Weights of a small transformer language model: vocabulary 2048.
Each number is 200 + 40 x the weight over its row's rms, rounded and kept within 0 to 999. Layers, rows and columns count from 0. The size before them is the row's rms in percent of the matrix's.

# layer 5 attention output, 128x128, rms 0.129, rows 26-80, columns 0-127
137,78,271,181,258,189,177,152,229,283,222,248,233,149,202,222,222,140,125,221,192,183,241,196,193,228,174,180,164,281,179,212,193,232,197,215,87,200,212,139,207,166,242,207,279,265,169,175,171,184,177,219,247,118,185,258,160,215,162,143,199,275,227,113,216,181,178,171,196,215,183,195,193,224,148,226,182,178,192,193,197,210,251,198,201,210,200,171,245,170,216,244,256,167,252,195,198,221,190,204,239,216,179,184,172,245,253,238,214,264,196,207,183,215,227,138,203,135,210,189,265,222,270,162,139,254,166,229,123
110,171,184,176,245,138,224,231,158,228,211,248,257,231,232,184,152,213,208,229,205,239,187,267,168,181,277,203,291,275,146,182,262,169,159,197,206,260,240,94,143,232,207,214,302,254,221,162,177,271,256,179,175,150,177,193,194,168,146,156,196,237,219,171,214,174,242,155,170,243,184,178,224,255,222,258,169,218,245,173,155,225,235,204,255,172,257,268,202,216,276,213,234,227,251,247,258,200,171,251,191,214,168,164,263,255,263,238,217,220,210,244,225,245,240,222,211,193,187,158,217,202,238,235,212,162,257,210,195
074,232,114,179,238,229,226,250,138,135,163,228,222,240,177,139,166,257,265,263,194,160,227,257,211,217,227,225,252,196,202,150,201,106,254,185,177,238,194,186,136,227,181,218,187,222,232,249,207,304,234,170,167,270,245,135,264,202,156,197,217,254,198,242,206,157,250,241,250,184,185,224,145,167,151,175,245,177,173,167,210,223,199,164,158,236,178,254,152,246,202,216,130,174,192,178,175,151,163,179,164,173,238,226,201,170,154,196,160,190,144,123,171,171,196,234,221,208,188,225,143,260,196,269,252,180,227,127,223
098,198,147,172,197,205,235,264,135,163,222,228,227,225,215,128,145,214,253,265,185,208,226,264,188,224,216,209,297,228,182,141,254,67,203,254,218,240,232,177,144,245,214,190,253,213,238,200,186,298,244,187,143,238,205,155,237,175,164,160,228,268,209,216,191,164,192,249,248,183,185,213,195,120,217,180,225,143,168,250,232,230,173,177,164,252,154,248,153,181,188,250,156,199,221,167,193,217,154,170,133,164,237,228,191,200,182,179,135,234,149,126,214,120,203,222,170,250,228,261,182,215,232,210,223,221,183,220,214
062,128,198,195,268,208,189,115,255,214,292,223,245,224,251,184,141,254,189,211,238,289,176,202,255,178,178,254,168,255,252,168,230,248,144,245,120,221,168,145,191,125,256,224,191,245,237,125,233,206,192,147,188,142,214,308,210,190,102,128,264,152,217,152,183,166,213,186,161,192,171,243,221,232,154,211,135,211,187,219,167,233,179,188,240,228,230,251,157,251,199,229,195,185,191,189,240,214,127,196,182,175,225,218,178,207,222,244,202,254,195,198,219,199,206,233,223,248,143,227,172,235,219,184,203,212,209,247,214
066,178,181,98,170,218,248,233,153,158,210,233,229,186,143,189,126,189,194,311,134,165,171,197,158,207,238,205,176,239,161,240,221,134,281,251,248,155,181,194,230,211,272,201,241,272,267,144,223,234,203,179,250,205,243,249,191,222,159,151,196,268,216,224,204,159,199,225,284,218,154,194,230,188,272,209,218,233,191,249,219,257,179,182,220,206,227,239,178,296,223,220,150,228,217,201,231,222,155,226,116,171,234,214,219,225,184,186,145,201,223,191,194,185,195,223,179,250,183,220,132,190,146,234,262,165,267,188,252
124,118,248,180,203,176,131,231,205,267,174,258,216,153,162,271,269,129,133,203,219,148,219,141,170,255,172,130,179,206,165,250,170,213,226,163,112,195,231,177,240,163,190,241,218,235,140,212,159,164,169,229,252,140,152,231,122,189,199,209,144,233,247,140,238,239,205,183,183,200,217,185,201,232,244,214,206,235,223,184,190,169,241,223,214,156,217,140,273,160,220,162,248,214,209,240,189,263,280,228,266,223,143,181,230,236,237,176,250,189,261,235,181,240,179,166,213,146,205,156,271,140,205,187,174,190,207,242,173
109,227,235,153,193,186,259,189,206,142,174,137,179,198,266,158,127,232,181,196,120,251,185,267,190,145,216,282,274,279,191,196,272,201,226,298,236,172,189,204,176,238,274,181,238,228,246,120,226,206,233,198,132,267,228,222,245,229,195,152,236,185,145,215,190,194,197,248,196,185,218,229,187,161,214,165,222,124,163,181,187,231,168,162,208,261,173,295,162,191,195,245,160,157,173,155,171,177,200,168,142,162,256,232,170,167,165,220,153,214,152,173,203,150,225,202,174,239,220,242,186,265,223,231,175,242,181,148,202
096,269,194,214,122,220,254,158,225,184,199,147,119,183,184,194,182,212,160,189,128,203,225,156,212,258,150,232,169,155,230,204,151,180,255,225,224,141,184,272,244,232,247,177,168,178,190,218,223,137,138,206,226,298,258,185,235,251,237,226,251,215,146,240,118,199,217,262,230,173,247,238,143,148,232,132,263,194,156,180,210,205,186,160,165,251,154,212,162,184,183,200,152,165,159,179,140,167,233,142,160,175,246,247,151,158,143,181,144,173,154,164,145,161,166,199,160,216,177,234,211,225,218,163,185,224,190,135,195
134,261,201,236,123,190,196,296,135,210,149,188,160,152,196,226,245,192,207,176,161,167,208,181,167,228,206,175,272,144,178,171,169,132,170,203,298,200,302,241,220,220,166,216,173,165,162,238,187,246,198,242,183,190,146,146,205,147,277,274,135,178,158,197,256,237,179,201,219,193,203,155,209,130,234,199,252,156,224,229,215,138,172,249,186,183,170,211,217,140,181,140,194,255,185,196,204,243,250,218,205,206,188,181,222,184,171,129,211,160,215,224,280,186,177,223,205,214,271,198,134,127,153,248,226,145,176,257,216
091,176,212,217,203,235,181,204,247,229,307,272,277,246,275,174,225,251,237,172,279,273,236,208,191,203,170,155,234,243,200,102,229,194,168,92,222,219,121,206,216,193,210,193,160,201,191,216,167,151,199,163,139,216,141,198,253,171,194,192,210,155,231,231,201,214,111,194,233,178,155,185,264,176,207,228,216,176,196,289,247,188,161,201,256,194,199,207,231,227,216,214,219,232,197,199,219,275,192,204,157,160,180,195,229,246,263,169,203,258,277,224,271,174,191,187,164,209,221,217,186,168,176,255,256,181,176,298,193
100,205,208,119,230,255,231,189,246,207,263,215,272,267,262,144,130,211,253,151,266,250,232,253,152,152,210,187,234,270,198,124,239,241,152,210,212,189,104,196,175,266,261,172,216,221,238,167,185,205,219,201,75,242,195,180,284,261,187,183,243,171,257,224,215,199,188,206,204,190,203,221,167,203,97,192,236,216,193,190,209,240,237,165,213,231,194,224,198,231,190,268,193,152,220,173,192,188,169,190,170,191,211,207,155,222,239,240,174,233,164,170,145,184,218,133,184,169,156,211,244,252,277,199,188,264,198,210,173
116,219,149,253,216,204,269,174,162,159,194,161,173,235,204,137,163,264,228,213,165,221,204,238,272,221,199,280,211,178,197,162,187,130,221,250,212,245,207,212,138,243,183,97,159,167,216,247,210,245,228,164,178,249,271,148,253,208,168,180,275,235,147,226,120,186,261,213,164,186,225,226,125,207,193,142,156,193,178,154,141,227,192,165,179,236,188,231,141,166,184,183,152,179,153,201,186,125,176,166,237,210,230,220,156,133,127,241,198,142,133,170,165,185,174,203,227,211,184,206,202,232,215,150,158,247,207,113,177
081,205,193,206,258,191,201,158,185,195,200,166,201,207,175,169,190,206,149,174,188,189,197,200,278,168,246,230,239,229,170,214,267,198,183,191,144,225,148,180,149,212,185,129,178,202,232,165,164,242,210,193,185,215,204,206,245,194,179,166,208,172,157,235,268,203,309,161,113,227,220,212,162,291,169,170,127,234,228,82,88,207,241,200,223,191,249,214,154,195,227,152,211,217,173,235,230,120,174,210,254,257,195,174,181,153,189,259,248,134,170,237,146,252,202,166,240,196,170,140,211,215,214,173,111,214,239,120,182
068,153,221,134,124,252,273,227,192,217,221,204,184,152,132,207,170,177,200,235,112,113,182,167,225,280,166,145,228,187,205,221,172,157,292,166,146,94,135,266,252,313,254,214,194,216,189,154,167,163,138,213,231,278,244,230,170,238,233,222,205,235,216,237,183,186,154,203,279,209,214,182,129,186,198,209,250,196,207,239,257,220,252,205,176,193,164,159,232,180,203,223,225,183,244,193,171,227,206,209,204,205,187,177,190,227,243,200,183,233,210,195,159,212,227,141,183,138,194,194,227,211,259,165,205,251,178,234,139
068,165,233,170,221,207,197,223,216,249,171,173,143,149,128,252,300,103,172,166,204,149,191,142,217,199,158,119,153,139,238,271,167,264,207,185,129,194,176,237,254,221,133,216,171,154,115,220,170,144,179,235,237,194,206,194,122,220,246,294,149,195,264,181,211,197,221,192,193,232,210,185,184,226,263,199,213,219,229,172,171,162,231,241,180,153,226,157,256,146,227,124,255,219,201,269,191,237,277,200,241,248,167,188,199,195,201,190,249,168,221,227,167,249,195,190,180,170,218,143,201,153,185,184,150,200,200,200,173
099,222,186,219,240,152,162,221,210,235,260,236,265,270,261,213,181,232,255,148,299,279,145,256,159,148,253,173,240,205,183,209,232,233,117,151,275,234,182,149,157,210,156,226,191,203,234,201,191,215,246,192,176,126,143,214,190,128,157,221,178,150,248,213,221,155,233,165,226,228,142,163,263,231,224,255,195,248,227,213,183,192,210,213,226,167,247,189,231,267,246,212,209,239,244,255,263,210,175,233,165,205,173,178,274,262,252,198,215,211,249,205,220,221,233,241,223,206,197,170,173,158,197,224,284,139,251,226,224
151,147,208,139,192,161,212,248,154,210,194,261,205,177,165,218,164,182,159,264,140,164,157,186,208,207,253,218,215,232,109,238,226,138,232,170,170,188,235,153,199,159,197,213,232,263,227,142,198,220,214,162,232,173,232,249,161,143,203,134,170,242,172,220,215,182,179,199,234,258,153,142,197,225,265,264,203,152,240,183,205,236,231,240,258,159,213,251,243,166,273,222,262,204,292,218,221,254,198,273,189,222,146,156,237,256,256,222,218,255,216,257,247,245,280,147,183,158,261,173,217,181,231,203,170,230,201,227,131
091,205,249,296,183,98,218,201,158,246,209,174,127,224,212,195,199,241,159,224,163,241,150,205,260,287,207,277,259,169,128,223,162,137,181,192,210,218,272,148,148,251,185,150,243,222,205,208,169,177,206,203,247,183,231,245,182,157,188,161,192,291,107,219,97,155,229,249,227,197,201,168,129,166,316,166,205,120,162,197,171,219,164,187,202,231,158,245,190,158,233,190,179,220,206,191,174,204,220,202,175,183,210,214,206,173,157,179,177,198,190,211,223,171,200,201,182,223,279,228,163,178,189,158,196,242,214,172,151
079,175,180,170,184,197,148,224,276,216,247,199,207,231,202,226,167,193,215,265,239,262,152,161,133,234,199,196,92,170,225,241,149,212,194,235,206,158,246,140,227,170,307,289,191,232,245,215,244,179,174,205,281,146,224,349,191,150,119,173,240,263,274,170,155,203,201,198,176,155,232,230,227,182,191,180,171,193,150,239,184,192,156,165,162,235,193,164,205,209,164,198,185,179,162,164,184,221,174,157,227,160,240,255,185,177,167,201,190,228,212,157,217,163,153,257,232,256,197,243,194,217,196,167,234,176,170,254,230
105,137,153,203,229,264,218,198,178,169,254,231,227,209,172,158,130,204,214,279,163,197,243,217,209,217,188,227,183,239,220,136,210,129,245,242,172,225,205,199,201,160,252,197,189,221,218,192,218,261,189,153,223,204,266,215,243,165,140,140,250,252,206,181,186,178,141,250,262,192,183,233,226,140,167,195,207,179,161,251,253,250,147,185,186,244,166,225,157,242,164,286,161,147,203,134,184,177,121,172,129,148,262,240,164,203,164,225,118,264,149,136,204,138,227,238,171,243,188,285,183,262,204,189,207,216,172,192,221
071,115,229,210,281,174,161,135,242,274,279,230,237,220,235,168,216,212,145,171,262,306,255,186,255,209,166,216,178,266,201,162,219,235,152,204,102,252,202,111,162,164,238,139,196,212,185,200,138,198,182,190,190,115,175,264,243,157,93,142,254,186,236,159,188,175,221,177,135,220,201,222,242,246,238,215,140,232,186,182,123,235,196,176,245,209,260,190,201,221,245,234,207,210,218,227,221,167,173,202,187,181,199,220,223,215,227,255,202,234,216,199,179,195,199,238,182,226,193,210,266,202,228,153,172,207,227,163,195
083,190,155,148,195,198,160,267,167,168,191,305,265,242,113,234,210,202,197,281,257,145,169,179,177,218,237,125,150,189,157,261,232,165,274,134,200,194,182,170,219,171,160,253,217,277,239,173,204,229,213,156,286,176,200,192,172,179,149,182,150,237,231,235,242,159,179,220,283,224,135,181,217,223,200,238,181,260,214,267,280,247,196,201,236,160,217,190,220,302,216,214,200,210,217,234,244,238,137,229,135,192,190,190,228,259,241,183,175,241,234,196,197,213,206,180,180,210,171,206,171,182,154,218,278,183,223,226,212
125,213,196,146,103,179,243,228,193,180,141,190,158,157,110,268,193,164,128,264,103,153,141,143,169,209,212,191,128,173,171,277,173,192,289,233,236,128,231,230,276,204,229,262,235,224,242,135,251,166,189,178,271,210,269,226,130,252,262,213,158,252,165,214,207,194,176,201,258,229,165,172,168,210,199,239,200,172,213,202,239,205,233,230,234,165,193,217,242,178,222,196,238,205,231,216,209,250,215,250,202,222,163,162,196,249,232,182,219,216,233,256,222,237,229,155,195,142,250,179,187,166,195,209,184,222,181,229,141
119,158,173,149,144,268,240,212,191,201,176,224,231,149,147,225,200,130,229,258,173,137,268,186,113,250,142,119,149,213,228,201,166,174,274,263,213,179,194,253,247,251,241,188,241,196,182,213,209,212,183,227,224,220,223,140,182,292,218,231,212,273,256,142,191,191,189,168,192,191,190,232,161,272,154,227,156,255,208,190,215,192,268,196,224,185,212,171,248,225,222,221,246,160,205,231,201,255,185,203,271,215,161,196,194,260,253,235,229,229,237,208,134,244,190,155,191,128,155,184,266,227,253,179,138,228,196,248,142
086,193,229,237,253,239,166,128,269,202,222,177,149,208,200,189,159,244,137,210,183,217,176,148,289,195,197,296,160,174,219,204,184,258,241,133,83,170,177,207,185,102,219,237,123,230,214,207,267,161,144,169,202,230,248,287,205,201,176,131,234,181,124,262,161,144,201,220,285,218,181,172,175,140,188,182,224,160,177,245,235,199,201,201,159,217,166,172,238,199,164,222,204,222,256,176,197,114,192,183,178,196,227,200,166,205,191,204,157,224,173,151,169,163,212,195,150,166,232,214,195,184,186,115,187,207,168,163,162
059,266,103,222,159,175,245,258,145,169,161,161,115,239,131,206,158,272,243,225,169,208,99,234,227,206,273,260,201,98,218,225,229,151,244,117,264,184,263,191,188,219,189,246,171,155,200,205,232,195,237,146,256,227,267,182,148,148,204,243,216,213,149,269,117,145,199,212,256,220,214,146,193,153,264,176,224,163,192,247,217,239,176,192,161,191,187,243,166,223,187,194,163,226,187,175,216,148,171,215,142,177,218,194,180,170,160,176,173,202,192,210,233,190,216,217,192,242,211,215,170,186,172,129,246,191,204,184,216
077,243,173,224,275,195,218,222,183,159,241,173,201,253,257,123,122,236,246,197,206,253,191,278,204,153,249,274,295,245,209,140,277,188,143,253,231,250,216,155,128,202,222,166,216,218,244,184,185,291,264,194,125,243,218,192,293,156,137,146,229,220,183,233,224,160,241,177,151,220,189,187,170,263,209,216,126,215,204,171,154,202,235,209,254,174,233,218,199,202,222,192,237,209,220,249,245,149,180,229,232,226,160,189,179,214,223,252,242,193,207,250,205,237,207,161,221,185,183,172,246,181,162,180,140,207,217,156,155
058,200,218,251,223,196,230,154,158,218,213,186,152,179,250,161,207,233,179,160,162,253,240,272,231,186,201,238,297,207,246,144,243,186,199,150,178,244,204,211,141,246,189,75,180,132,128,215,188,230,224,227,142,212,182,143,186,213,202,234,246,203,133,189,172,151,248,206,160,180,227,264,226,221,237,182,138,255,165,231,146,193,153,150,222,219,223,184,141,262,188,210,141,250,157,217,234,116,186,164,193,158,230,249,192,183,162,211,202,155,203,189,167,166,144,224,164,268,149,226,237,165,139,200,167,157,257,141,248
136,156,245,137,238,272,231,104,271,205,250,193,193,206,242,171,144,217,190,230,183,217,214,201,250,213,172,249,195,258,240,197,187,241,233,201,76,148,99,202,207,219,251,205,221,237,215,155,204,143,162,178,183,240,263,251,216,269,157,125,262,226,223,202,149,174,180,249,297,200,183,195,204,143,193,176,238,166,174,238,260,263,170,190,170,238,168,204,155,250,176,249,161,194,229,153,181,166,160,190,115,173,249,214,163,200,192,189,143,222,171,153,165,152,223,173,165,214,201,233,179,221,210,173,227,239,177,164,206
114,239,261,232,221,180,179,115,274,246,186,136,158,186,255,236,241,188,174,112,254,227,222,133,237,207,155,186,180,180,244,221,140,305,130,236,141,173,202,216,245,207,201,261,181,170,133,246,174,127,139,236,205,201,163,214,202,244,222,242,205,158,220,173,164,276,218,180,139,178,276,215,201,192,144,158,246,217,222,119,160,179,213,202,145,208,193,163,158,151,163,154,175,158,160,174,155,166,220,167,236,232,225,192,177,122,167,208,221,140,153,185,169,217,173,217,252,197,182,167,195,234,242,203,178,203,179,156,240
123,201,222,257,274,233,72,193,224,208,197,273,241,205,214,223,267,197,205,172,317,207,232,169,179,182,176,170,176,167,229,162,208,252,164,120,197,250,176,205,202,63,125,210,111,182,160,276,201,230,180,225,187,166,100,182,213,157,188,226,172,98,233,189,273,219,204,163,177,190,191,191,248,206,190,205,190,240,215,227,205,138,198,218,196,175,226,140,230,206,180,180,221,236,188,234,216,205,233,192,251,220,173,188,223,227,201,174,237,166,248,203,217,202,186,266,228,189,186,175,210,160,170,224,270,140,214,231,235
102,140,233,123,196,234,186,137,273,180,176,206,195,175,169,209,189,158,170,270,171,184,195,158,180,191,174,215,94,264,214,246,202,263,271,225,119,130,177,197,251,134,279,252,255,264,247,143,226,130,165,184,249,224,246,268,192,280,173,129,219,225,233,168,208,171,144,222,280,224,160,180,242,189,267,232,202,184,180,246,262,221,183,203,238,188,206,201,242,228,229,260,217,198,258,197,203,240,203,234,150,172,184,196,215,272,233,179,171,260,239,218,218,201,234,186,160,192,251,217,211,176,176,206,220,205,181,212,175
093,179,241,161,212,182,252,142,245,220,197,204,260,161,245,205,181,196,194,141,226,220,244,198,184,142,196,180,183,316,198,159,214,260,160,251,143,187,180,165,230,186,245,211,249,231,188,161,205,207,181,207,164,168,155,205,230,252,212,174,231,166,238,124,203,286,175,154,113,227,226,214,206,233,125,224,211,155,245,92,138,234,203,218,222,195,213,276,145,144,212,224,212,111,188,158,187,223,199,232,230,219,206,161,188,173,194,244,206,213,140,238,238,241,253,187,257,172,204,192,210,274,291,240,132,252,172,196,165
146,161,264,150,131,200,160,227,260,217,148,201,176,100,146,293,252,109,111,204,161,129,171,110,177,217,173,161,141,208,172,278,166,237,251,167,150,113,201,230,305,137,250,296,205,245,195,170,219,129,127,222,268,198,169,277,149,214,262,199,148,182,204,166,275,245,164,196,209,194,226,198,221,182,210,195,226,180,199,208,216,180,185,214,179,196,183,178,220,170,181,167,217,199,192,180,180,243,231,206,221,199,207,195,189,188,197,148,209,205,217,218,221,203,187,167,211,190,228,195,197,190,214,197,189,203,160,254,194
076,239,237,267,195,206,230,118,186,156,168,153,142,182,215,167,212,207,187,148,171,204,221,191,258,178,180,239,203,193,233,179,196,214,173,250,207,192,177,249,198,222,185,159,188,164,176,192,229,214,175,192,151,264,216,150,220,242,246,226,234,149,141,219,189,186,202,180,207,264,163,160,129,192,76,240,210,142,250,149,164,178,264,251,181,207,179,245,152,121,224,206,254,206,259,192,203,154,164,225,217,268,201,139,187,182,199,271,213,187,117,205,223,233,273,209,206,130,244,168,133,224,285,216,122,235,162,169,129
106,240,118,182,231,226,230,182,172,104,194,202,172,266,181,154,160,278,244,239,194,218,141,253,279,154,233,258,196,174,209,200,264,194,263,187,182,235,165,231,155,187,163,189,156,160,267,168,266,218,258,124,215,244,260,178,228,220,145,183,240,188,175,255,172,130,267,200,203,249,155,184,191,266,161,229,141,247,214,181,169,235,235,196,254,191,268,191,175,266,254,238,190,211,234,250,240,128,149,229,192,215,181,194,208,232,228,277,214,204,182,205,168,229,254,221,217,195,182,189,215,216,185,219,196,205,257,113,186
108,197,209,185,187,138,145,219,266,280,176,176,225,207,223,290,233,176,181,157,265,259,146,158,106,168,210,132,119,190,196,266,170,282,150,207,195,182,252,163,252,173,231,295,235,213,189,192,251,144,178,232,251,61,156,279,109,193,198,256,155,197,266,120,210,241,203,163,170,199,229,200,218,240,153,216,243,259,232,156,203,195,249,187,182,173,228,176,217,213,223,206,212,167,210,211,186,188,224,207,228,213,177,195,230,206,216,217,211,187,205,186,175,235,208,229,221,163,181,176,235,222,259,211,229,179,225,201,221
064,209,165,207,218,204,238,165,171,224,220,167,204,233,225,182,175,232,224,204,209,256,177,267,195,161,210,205,210,213,207,211,248,213,159,209,183,226,191,198,143,260,202,120,213,180,227,164,188,205,255,200,171,178,240,223,200,194,155,215,213,209,215,199,176,185,297,157,113,216,223,214,191,289,194,189,89,302,217,153,120,157,230,212,217,181,264,140,175,227,216,147,214,233,168,257,244,146,199,196,297,257,162,210,199,170,179,248,269,142,218,196,120,207,164,213,230,203,138,183,258,180,143,144,97,174,250,163,236
070,204,215,183,239,86,200,179,190,167,188,161,233,245,235,191,168,227,160,206,203,256,126,258,193,142,283,285,221,256,116,251,253,208,139,293,204,232,273,110,126,224,197,175,298,248,282,171,218,229,267,186,198,158,219,238,178,206,148,110,208,233,173,184,216,196,231,227,192,239,203,174,166,178,196,197,210,135,193,155,163,239,182,189,201,214,198,278,171,165,212,194,187,202,219,186,202,144,184,230,163,196,218,199,203,164,153,227,178,173,142,221,234,196,246,202,197,203,246,212,141,214,186,192,178,216,209,125,168
080,305,160,197,147,191,261,285,180,161,119,127,167,205,215,235,211,217,289,146,190,184,138,202,184,167,215,194,220,132,208,187,165,216,171,223,302,181,248,259,225,232,153,265,158,157,194,207,273,182,232,205,172,247,228,157,200,247,287,282,166,181,194,234,167,230,159,200,222,218,203,190,192,173,171,241,264,133,223,175,238,221,235,214,208,189,198,256,217,146,238,244,223,157,230,185,191,271,215,246,140,196,196,170,228,227,249,207,190,269,165,223,242,217,258,184,220,164,238,197,187,218,273,216,220,236,187,238,162
113,223,150,248,225,273,195,139,196,125,238,217,219,242,188,129,174,222,257,197,210,199,232,231,218,191,180,231,160,196,264,180,220,210,249,203,245,201,64,255,184,191,187,133,144,171,237,205,220,220,193,163,184,273,237,140,268,215,171,192,273,145,207,255,183,95,225,203,273,225,134,178,223,236,245,229,121,249,196,269,207,197,199,201,237,190,241,155,219,286,249,228,218,259,245,252,246,164,153,218,183,211,181,193,226,262,233,216,196,214,250,196,190,205,207,236,176,201,192,200,192,161,137,180,231,172,246,176,192
088,150,198,212,173,203,163,194,197,207,181,238,237,132,181,247,311,92,253,176,239,123,275,185,167,234,146,78,156,192,249,208,202,209,205,165,172,224,140,258,259,222,156,209,216,119,105,241,184,172,172,232,226,178,121,115,128,251,278,269,177,208,274,113,233,263,166,209,200,190,233,195,191,176,159,193,262,210,224,203,256,199,214,196,163,191,170,155,192,169,185,199,183,162,197,195,163,213,252,205,188,205,189,192,213,199,204,168,199,174,181,186,181,194,203,162,196,181,173,197,243,194,233,233,218,225,191,227,216
121,176,235,167,157,232,233,203,201,236,220,190,155,141,206,215,215,184,214,203,153,125,235,159,247,323,150,205,297,153,207,181,131,160,210,206,144,175,194,239,212,297,206,192,204,189,148,222,136,185,143,251,207,222,191,187,175,214,248,232,195,274,178,191,158,229,189,204,168,174,248,222,111,184,136,157,250,166,178,150,188,228,241,181,174,239,157,229,188,138,179,208,204,136,183,160,145,201,217,175,217,186,227,204,148,170,193,219,192,201,145,198,153,201,203,123,187,158,183,203,242,254,288,160,112,273,166,187,137
070,204,161,269,225,194,211,192,188,236,175,178,215,194,267,203,228,218,262,186,240,188,258,233,178,228,199,224,242,192,186,126,142,190,133,211,186,289,292,160,201,209,159,176,195,156,147,269,215,241,219,200,169,187,145,143,226,188,214,219,202,185,172,149,193,250,156,241,177,168,227,186,247,108,254,162,288,174,170,226,216,222,118,186,153,245,177,219,147,179,162,213,129,192,172,133,175,166,200,162,129,152,254,224,219,152,156,169,149,205,183,166,270,135,199,232,161,277,228,266,165,195,184,228,239,182,173,194,264
103,108,208,213,204,193,135,230,184,240,182,261,223,122,153,247,265,124,136,252,175,141,213,182,184,240,199,162,169,214,179,248,186,170,242,164,145,211,215,173,229,146,178,221,234,239,171,214,184,217,180,203,277,126,164,221,136,180,192,167,173,239,234,130,281,164,194,177,236,238,149,116,209,197,260,232,179,172,219,236,225,197,219,235,208,160,215,162,267,153,224,184,250,253,266,242,238,224,235,251,218,235,131,156,235,257,225,176,228,218,234,237,254,211,230,182,214,157,279,166,203,131,177,187,217,209,198,226,135
083,189,182,232,212,312,155,239,244,211,244,234,217,219,173,181,231,189,251,187,276,165,244,160,182,246,127,163,177,124,252,155,144,201,207,146,175,199,174,227,218,174,205,206,89,163,154,283,167,195,166,230,192,230,172,201,242,165,177,238,218,212,270,204,184,193,151,206,238,159,198,242,194,200,157,193,195,281,176,293,307,209,224,170,185,202,202,88,199,276,157,220,184,191,175,189,191,179,158,138,212,170,200,240,162,234,233,200,183,233,220,142,153,181,151,170,162,186,132,214,251,206,164,166,234,196,187,231,232
125,228,233,218,215,176,178,146,250,162,237,167,228,252,262,165,165,232,188,187,224,309,132,232,185,109,230,270,192,268,184,188,259,275,149,251,273,200,166,144,173,151,244,170,225,223,302,130,205,203,245,179,157,204,205,279,282,198,155,110,219,112,183,233,254,182,195,200,198,213,163,188,268,179,229,225,161,162,190,240,175,184,131,212,203,208,212,205,196,219,199,199,186,237,201,186,228,224,173,207,191,190,213,212,216,186,175,192,193,217,237,201,278,174,203,258,219,258,249,225,137,192,136,238,232,150,193,211,227
109,239,187,238,259,147,198,185,151,185,175,164,205,217,256,158,216,195,241,144,237,245,217,261,193,152,236,225,253,217,192,170,244,196,106,243,226,289,269,139,147,198,153,150,224,149,173,236,168,264,277,225,136,189,160,146,239,200,183,213,221,154,202,167,229,251,264,162,76,199,243,198,224,234,219,182,178,215,229,142,123,175,181,201,189,188,225,181,148,162,196,135,179,229,154,215,220,153,216,195,245,231,189,185,214,143,163,201,249,108,181,227,218,215,170,225,266,245,172,160,206,185,163,219,187,166,235,161,249
140,186,205,224,253,158,190,257,185,273,274,217,270,245,296,185,181,219,262,168,266,262,203,269,145,229,216,171,314,227,187,149,211,185,88,266,255,264,250,122,144,287,201,191,254,208,185,214,146,233,249,234,151,110,139,206,189,114,156,224,173,228,247,142,165,228,174,141,156,193,197,203,257,230,156,218,206,233,213,191,157,198,203,193,235,189,236,236,194,226,212,196,212,213,187,207,238,222,169,211,201,177,196,190,236,214,233,213,212,208,215,221,235,211,203,210,208,216,169,181,189,191,225,245,225,167,228,254,230
063,205,337,253,223,209,149,194,265,286,222,178,175,173,218,239,236,169,124,164,217,215,184,155,162,204,195,208,271,195,186,163,132,263,136,194,234,146,218,150,195,192,249,224,234,239,194,224,138,181,157,272,176,173,142,291,190,209,230,201,126,201,185,185,242,183,163,173,208,209,186,195,251,137,198,205,208,116,160,224,181,145,135,223,143,226,181,191,190,222,166,192,204,266,210,159,205,194,214,210,215,192,251,194,205,162,156,167,177,195,249,186,257,183,196,239,201,221,283,227,96,188,167,215,220,135,135,219,204
095,149,213,164,182,317,180,215,226,185,249,221,241,179,164,178,197,169,232,210,198,179,235,182,135,203,134,128,139,235,257,178,204,241,272,217,226,127,99,260,250,195,263,209,167,196,207,184,191,183,161,215,206,245,200,213,230,224,201,232,234,173,298,190,223,155,168,224,235,165,172,239,225,187,191,188,208,268,143,287,234,211,183,155,193,238,214,133,218,303,193,255,170,195,194,203,197,222,176,135,171,144,226,252,191,231,208,201,166,238,251,129,147,151,176,226,143,225,143,238,228,234,171,215,259,169,220,225,228
118,184,228,166,115,190,242,235,198,259,137,196,161,163,162,267,200,162,156,206,122,130,213,157,149,246,173,174,217,147,183,235,126,177,237,206,199,137,271,219,239,259,214,225,254,194,149,201,167,141,172,241,216,166,199,202,112,204,283,274,132,279,160,177,161,231,194,183,231,215,201,161,176,182,242,218,243,163,229,179,221,150,235,243,212,155,177,234,246,141,198,155,229,229,209,211,202,247,274,237,243,225,165,160,221,216,204,154,222,178,227,271,241,245,196,168,209,152,273,165,172,144,187,247,188,175,188,237,182
075,232,195,269,220,177,199,161,129,173,160,206,163,209,237,173,254,290,237,200,240,215,227,205,305,178,213,217,250,164,197,150,185,164,181,116,189,277,202,236,165,166,60,162,147,138,152,266,200,241,210,177,165,216,155,128,231,195,212,205,190,104,149,257,187,194,198,244,231,186,208,184,182,134,196,158,219,149,191,225,226,142,150,216,126,221,134,173,170,183,159,171,171,216,180,177,161,173,217,164,206,219,242,216,178,148,135,166,178,164,163,154,215,161,190,218,175,220,225,225,144,191,165,168,187,186,145,175,226
085,244,173,261,223,159,233,203,152,188,205,152,150,196,215,168,174,246,202,196,145,223,146,246,283,198,259,261,255,187,200,219,225,187,186,197,203,224,210,188,166,230,145,182,189,179,205,184,241,223,231,165,206,217,257,186,190,183,203,198,232,191,124,230,141,131,166,229,271,255,139,119,211,163,249,231,214,102,196,229,202,244,196,218,221,204,204,280,204,161,251,240,244,219,283,197,208,176,187,250,119,184,188,175,219,226,196,233,182,252,166,227,278,193,306,229,156,199,307,219,140,188,203,162,199,235,174,161,120